config.toml
n_layer = 14
d_mlp = 1024
norm_eps = 1e-05
qk_norm = false
bias = "all"
parallel_block = false
optimizer = "soap_variant"
lr = 0.00536
beta2 = 0.99
batch_tokens = 65536
doc_mask = true
Each number is 500 + 40 x the weight over its row's rms, rounded and kept within 0 to 999. Layers, rows and columns count from 0. Numbers have three digits each. The size before them is the row's rms in percent of the matrix's.

# layer 4 attention query, 256x256, rms 0.124, rows 0-63, columns 192-223
092:463549488520531573477451517469507595467503503478520451491509535534516551506479520581512434421506
104:446564551481493491465487460462511505512499448525387516482494386488513496537531574488496589469455
097:446424402471488470504524474527598520474472567545451478514500509544496442467513584554502481467487
100:415579516542456435520480491497519523574483435506429489412589467508534521531516461449478531463539
094:538517477495479496469516450527508558508475571541510501524429504472491479524493481500464519566448
093:454508441464538560453436528557482529515505420517541522477552507502525548517539501422569512513547
094:576495487500520514452488539493516541416526496446532473551496502469504494527488502479427539505517
099:477493511439506555464460548421523510525531479493540518460512516480540482575546462528517460486443
099:463441541449544491494481548476444487521470558536503443461519468462538517481513470520400505506493
098:510413495508501507494501559568509578559446585491408458499548504537518522476523506574402523484489
093:504510512488458479497543494476508508482598477469485449451516545552525518524505472523441485446514
098:454453524485467498544479439486531446465492533470582531560478457475502479534568512502479467527503
102:537554473473553483543565489503517548512506423485506520480539460494433495492530568507463571468491
095:550515485465448522431495549504524428426515421500552501519522449449420481563494519482495468455479
098:508477499442476567500518565475506452468477493543503456572481464468538442484528533431441419498533
088:552510533511552473488530519503498494495539519518472537484567504453547499596515481484481483504491
090:506471484452512467435533446460466475453502511507503537500521445487495504486489516470527574512504
090:503464520532517551429457507415532603521504488527560499514493481487503523530582456528430513553586
100:557475531490501515418480502485467517431466517478555465499536599525462546532495465503533433482522
086:479432518539527571496497557519450456460540467449480418451491411399462545539532479520507501459462
090:434523460487487447470536479560510457478466576488543515522489453509527451515467521544534505524501
090:489472562487481529499505529459505539497539506484501507470546492537549543552499541558471510491528
098:473492519457471459553513474485543506508499501545436503530502505446462481508511518582438632435458
084:435502539496496532404388484465461596439522508558499477539485488500479507425520437515519467483508
099:549555523529503483465457524438513489493460476497520514534440547414483424493475469431544496533532
093:464471508499480522535492507452558548492491579467574428476563509449416521443527521490482532415481
093:424445431503430503535449532521541428468545455469596538592540491548461507502612545516467461475573
090:487447535498492511434505496477512538522507551505504501518512530483528490510515499490460578504528
091:534623529478462462445467445509473470479534507478554502449517503503519549459442498504483511573526
099:561507484596495499573501488423500463505498460518460517504470486474520530591554514518514516468559
096:561527485449518443512548516518496440461466486477480632486460553538455477519558535513527512554519
094:484537535502479470490417539447527481403524570530509464500517475515478564512462525507536515455527
093:432598516446571470467539455449506525481530567527482464519507498459476437548509505544490410522498
098:512477465513438519452517460404553520489498536391481461446532477470486508569568503538568532471507
099:583449502496500426478536502510532543506513492544479514532521413500499483519528481539426566517479
093:469501480544462460449470531503505489473500516448572474520531579566555537470523495579453501492544
090:501517566430514491505533546466425466530503506398576605565405527494533482514573529483514532470456
103:573448506480457518568555468502515475505479471443536538503556453486443522434545433495464509472522
088:479488577458514493465448561546553484498515471536537490484438448430454365600454500512497562515538
109:481458476529484492477429448475494485509525523483387534462543433519536539526467540474483594541436
095:496486473464493503459403496575504516528458429511539471402502576513534527508432458544498467492515
086:540498524510521468479539451446507479542579499482514428517482510475476543460494467438461528583461
094:449410495551511485454438506507532423481482488467562504522533490468515494483493508539513532521489
095:511483498551488533476557519543447510495580531501482604595443474493537470513486555416525534567520
107:532414524498494489536506566555532570502457449488508492490505474519486485470480556551476406543490
096:543445470494506523540504490593502531428559540499518442476538533514540470517502496549510485531494
093:476498532493449494507492525538512506488511420491571547494472554574459457501449546473482464478499
094:525459476473564471466463490504560413457506521492454386540503461494526461552545647482445502479486
097:454461479475519529523486500439454485433488497526559497593427446568522494506628493475513518512500
097:448531517533499478510526481536491496462498522517540460402540454535549421471511575524494567466474
112:505544531477507455423523529562467432513492480508497502516532502484592425505540503528497454546467
099:508503595451466449550452429505440468531512512507502481529491511543482491465498549483480510503436
090:519486475463499539482525489450428519462434505485570436551405513526498502491521478457556442497512
092:488475493522556571503482521505498510478522496447534547519515533472449571437467526517458490521405
094:480439469437479491482402537494559423631564428517537429505410542584499457498538490550556441513498
095:558521605503455475439478455528429521521436530471465546481500439492481514525492571466425482509546
102:533494487447499487461428547454519467417494497434596441530539575524544436462539526534516493525528
101:537454453460456557520473417425532549485463513491513425565528629496468555539471496497529477476493
092:524479449511553469480525520441562499438488460489447488527525478544549463453489498470464491534491
088:521513548419450573499474583487542536523507543483512491484482493475508515513540484471458449564482
096:447485506498504474524463509473461503551487540509459476503512532523461496505548524574492476453523
091:549522522467481470485570526436505578490548505492547549514418550493543578467471557489540543520461
097:440561509538533516416535490442455464535506460536500545429556426509502557537500529512513474547471
099:510412542568450493532558501456539471555530529496543484490534497526469584503455424548536507531472
# layer 4 attention key, 256x256, rms 0.122, rows 0-63, columns 192-223
094:484394487406622500522503509478507499527543555442472476538548467559482497519505484459496519628551
104:497515535480501503508416532487491519534443495476525531493515459522429455498478469562546531507499
098:450521472523558426530519479561392535601456490506551468535538465540465518531511564531488491463488
094:502433545480488511511416619484539541507522536529465502493457509436413453530567453447465462522541
095:554567495553526450472542472502503467507451480483516522467594470492580555465466534523519483499584
087:483417529556550572518472482469447517478450493533591492512522498473532564483466523479475525479509
095:538451484497471526490514490517471495450509507485468495559532549436499564467395450497482404450450
096:519464451493585608479503479499478466522507492470438449479551517569504493549476586486428559486497
101:528551496539576415480496554459478501497527485481465475434526496489546505540509489437481527537466
100:604546489505510539553490482421480474545503543494434507476464464553538465492494524472561507532512
094:505458527557489486490490489525469528538554512538456459472491509502505508494534461446541455549439
096:471464498510544468393571509498550496561487474575536537475476483458458500511555493420433462482456
103:499576557434451493498536455512538408485471502618525484475452446506611516527450530513543487504443
099:497582575465474488479518479455507470538570459482537528584492557448465481530527488542538570483494
104:439479466536558438446509484404510518513496511482481492525548586489415502516547520504554528591470
091:562526509519459526531483497480472450548550521521512587521439445500483494475430579493511504511539
102:534483483623605495536490464513466550523530515545453541466464483561524526466496508582510531441492
096:476537526497509448508522512468498462527566502445458533473540446513523537433434477526529533496486
094:425514507525544542476421492462440505486522427508453414530510510515497409479524512437510568517478
084:461500539547533549504526535512530487546496549493547507506474488555423522461481497515468513462489
095:487528476465651541447538494440479509491488536498439402494506498435539484464558470550521474441522
096:491527532481442543473502550500483529559500572561546506461532477522506432553516457451563487552507
097:573511510499441474475498521470512501526502437511573444509473478510507460441541502551507545489522
090:541533423446524594492491515458537519504528550510471463478529508540534515511495518507479495469436
092:517447472566505490517509474414419488492471491519511515529539489542463447455510479545484539435485
093:505527562494489457462505540511466488496463501466471466439510514495510466472518507501545542484506
093:441446527490488505567480533501479554606540506541498542600512527525386514462532504478490464441517
095:431572476465434445551463494444480504504489425428470402506484478480469526572488404516544498543445
094:462428573461489525509543566527545494538529471570568519574498481461484512634537585480568483517498
102:429523530425445435490538455565480506487531509470464472469536571500471525471474475531503448523460
100:513541470555510441534481468540472518526590483563523487487487519555479538513545524521470530506487
107:469505468486522515473513495428543497483494480411499489522511451426444441547506504456496527514523
092:509526503527532475555443529537503533504495438571584511543552471466572517473464509512476492489525
097:488583499441447509516436502468519520521546523483575595526432555536439494509505481508460553453523
091:522570556494509475526478509521507431515451462537551588473555486509467534484538548516585465478487
097:506522538523567502489506483482447447581556480424445491449422470534506484468521453508497464516471
096:454542534598489440489431477412519497530497491566435524474500462549511513506504489434535516499501
114:442393524490485415479470510515540491470549462520535458586480467453494525504495558582521500426521
089:500470483402483513465482501471516497474446494444488478510463551516425473507489517525511463488588
109:560533457491619503492531477512434517466514524526426526460531516507534517479485478464573491583503
094:534473509529538484484542436485509529435424432511504505507480489544494502501437495446460489583510
084:604463490475469527490518516516484460480487457466518505512527524460467486496511543611569497478515
095:572503406517472539480553462418480426504512546474413555470434455515483530517499466492508472528444
096:494474456519450463518468429467515567555484556556514546454518473496414501582491500532532479542462
102:512499487444570536494466551513517475467543479523574457490460489496519442536562467465487507496477
094:509528497520470549468506582554392483542477442540523455489453514452442549471567467534492482569489
101:529521500444536483514508440475504469481467573495531557559464536467482502571557493522497452460521
102:521588413404529477495489502510472476465505490574518502468556517492464577441542471481466521511573
100:557502522552423449491511466479496496587460547478467460477538568574529497452499511505499494493438
092:518489532501516523543579514545448490556525546473433488500502473568400520497540464474448523507504
110:549522506551505484457520552541505443548465449519551488478504509443474551557507495472487472438486
093:501530484489494546482518507466503458469484453514593545473445577545518482486522500511454479517501
092:523513470497468523471512472415490564447444599484495530559537435529519456484511444514512500486493
104:516544478512513533522536507512543413529584519504377449496542438539541489477482538531520571466500
092:562520480490529537485447458440425511436559501450455492516428472470467437451507416548528467513483
095:487557453493452542511518531413484459521564456503467585514444472498478451514525475524491559521560
100:499438529526494451510555465501466516528509489497465458547430510510470511467440479456504486526445
097:517486603541543518572510518542532452572457536528485474488521519459511538454505495516438506522494
095:463498494423507531431427512474497472490540554500520450545490506476477506481568458511587500529552
087:475506547543498467553490544467510468505491480489487493494574502484539540519428501475413563529538
095:552488470504438536553459508521533533459512450475478485480539528436559459480476536483443429545497
101:483501528594461452537513473499534559539528517513462539512466474508546500483522484533530562493483
096:515506490462471547543492536555471492438506454544534527519548463494462575453469502500478538524472
099:576552496545533501427532468513459409536551548485495485455580478470559567514482454418460537495476
# layer 4 attention value, 256x256, rms 0.112, rows 0-31, columns 192-223
103:531546487525424561471514488500491438519454586548494503466518445518447482505530512497527551454517
103:488470517424452517465498485490470519447486516585546489539562468518457463594478520590488513547432
097:552442550504515535509449479476455493509520500547566514439475488533572551506420619497534456470597
100:493524517529504547562511504506476455453483434456509529483484517464510572502516515514508541443576
102:508538449501479453527526559520517507523564449587440482489485531482542456532512454442528539504525
111:480455536515528462498530477507512505534491489515535458467480467507503499519572520523453532476457
103:486462553459517463559427504467530543546533483485541482570422523522471498536402493484528463551549
102:516561520521521505435444445466541513545445516523516481420503518549456495555482462493449471449553
105:510493434487490505563500489486501507500506508490552474506447463524509536511513456506543536499500
108:557501473430518472564529473529527548560463531535512509493437533439515570509508504462492518488498
110:503494518460415520449473506547496449462525498458461483483576511558489548442421453485489497434514
102:511564439530474361501524504547515552499497485508541535486475422546538496448449409525587542457500
105:527403519563434470493511472540506454517550502486523450507517483426547475519500574489456448486537
102:504535477547456458476481502534482464497559544480532561477517441580457462476485446505543526535582
097:560458537504469557551572476499516463457527463489534545503562466535474440430560479446528441472474
094:493558502526506521523467507512521504473486471493471572453502511483414489518505471476568489474509
097:563459527516540506536543497511519493497564524417529505498461530572495477479440512548454452515382
104:542443486440562552519464465553477463495524543439537512485481521526534520511482550444544480456408
100:595509494472436408470465508472480513504507503547515515509527523507520488473495497488527555511548
096:497420451462478375433563552461488481465517498512568471490509391470547482533510481488488465523477
100:450518479477486455460486458550506596474458508517516448505434579458484487490499446567552523554575
095:496499464464506449572567545517506568483482485491543520516497500508413525471511536488454478567545
102:489542474561491536485565480543587549456511396467527469502445478557506508450522431509484493526491
108:487469507425479477503554572481516497536525488512463519495461417534475520457501505552477537472458
111:543495482495489535504451501506512486470533463489565503541491559497592558497469451398516526476521
100:499475553462466469460522490558500461531549476487454522511500525516540431468556441455522542514441
103:544497463458562516624505569437447472499480523526519475482543524459462501526509515542507491524542
096:478451537478468505555515528512436484523535545481476464474526521496619438466529513524539486507389
106:522563506509525468517435526495555505533572519514502468505546504545477488572482527555558479541581
098:516409549449471481523449434445499503531516487459540528399446491537483548526532524561494562590490
099:477523474445416507460502533433486596437536539528443526494450509519535593546453525492452450455473
094:497409517465483472480538616536507556503509456522495492505545470488419522476543495515457522515541
# layer 4 attention output (transposed), 256x256, rms 0.0868, rows 0-31, columns 192-223
107:427528504465502426464488524464479472459471494432510447490586454466535542535465496556511501412494
099:512467483519465434464500423519550499581495458459490473530437500454493494373488499488468449475605
094:514509478503467468446506493473504469489533496402551467561559581521499461496504429561444493494489
101:446505524504526463505467501438477449471479479480474501462480414497432504531552481477567575479486
103:494461576549510544530476489482490480480500496430471557499557509487495512436430494571497444518472
113:461587475535437548407501448499508561426449470463454483557473491516486455477533439510535488523517
103:490461538557529602499513499548498469472522485516553495464474530504481437503579468539500522528495
098:482534412580433491514535534483456459490430558464488489581509532516508546488437528452545396470524
102:456539538467555488518474482536469508437508451534481551441543496507537572496477493550442461460498
110:483480488571485521551510553512490545453544531474516446498473543449567457486433480471398509502518
109:472423499536527581599481488462478551539474454552495502491511513515475495489542535519516469481468
098:523442462485476456528403529553471399394453520547432411514468459419498545468546537522449465500477
109:568542561511518518432475589482421542474504518488551533525457509557483538507509505494508521417473
102:492543451452520510487506452510493513528409521494456505505526456393528590505514501506443537411474
102:458468510497520488424517470494463498459476470407439516552447538490470471490479534591588497519487
089:469493534502487518466529504508477523601498486547499537545494497475537518464510533515532448482475
099:415532449452546489456483440421525489455547490577483567451445487493520532435508448534556530463606
101:512521500508471477450418516427478481462462446537460489553448469415448470447445500544516453385471
093:491513511576575541535527505477499466544463542429566461460465451490586440479516488525462459491496
103:509474494541464546511444432535532541500466489534497462465561558500542551475461502484516465500492
096:548501459571496549509510495509494464504530541508538508465494551490483600510453509445482458497470
100:519469506453521608478464497524522531592502572487536453485534498422544507461556468513516464526429
106:473474515495488489497519497469447524494526555556421556481481490496479593545465518514416538471455
107:455530531500513503504455499508496481446458491504489474488540454487541547414491474478475482470503
108:521534427474466458532488530478468404456457525473510539447472567612403415556513501561559488581519
100:500461483538542542539507474472570595506547482533513464551434473494423491509525512483482548518549
103:554508522535512519456515491473567483462529536460418567516497481482501529531493502538550555463436
095:460545548548506496474527509463472434570465486441512533529500429494481523434495548435496491444517
108:505493477482550517476473520493502530519453577528556469525569543466581512442532544469515553502462
096:503524422490482489468483565533504491460513485492496470510493592497512503512469487450581458479515
105:566535501545524508458504502509467473601404439490521524532492550495487464476475476517521553540497
094:504497517434515531437506481466473515428514418526498467431419503480535510498473567484453555529510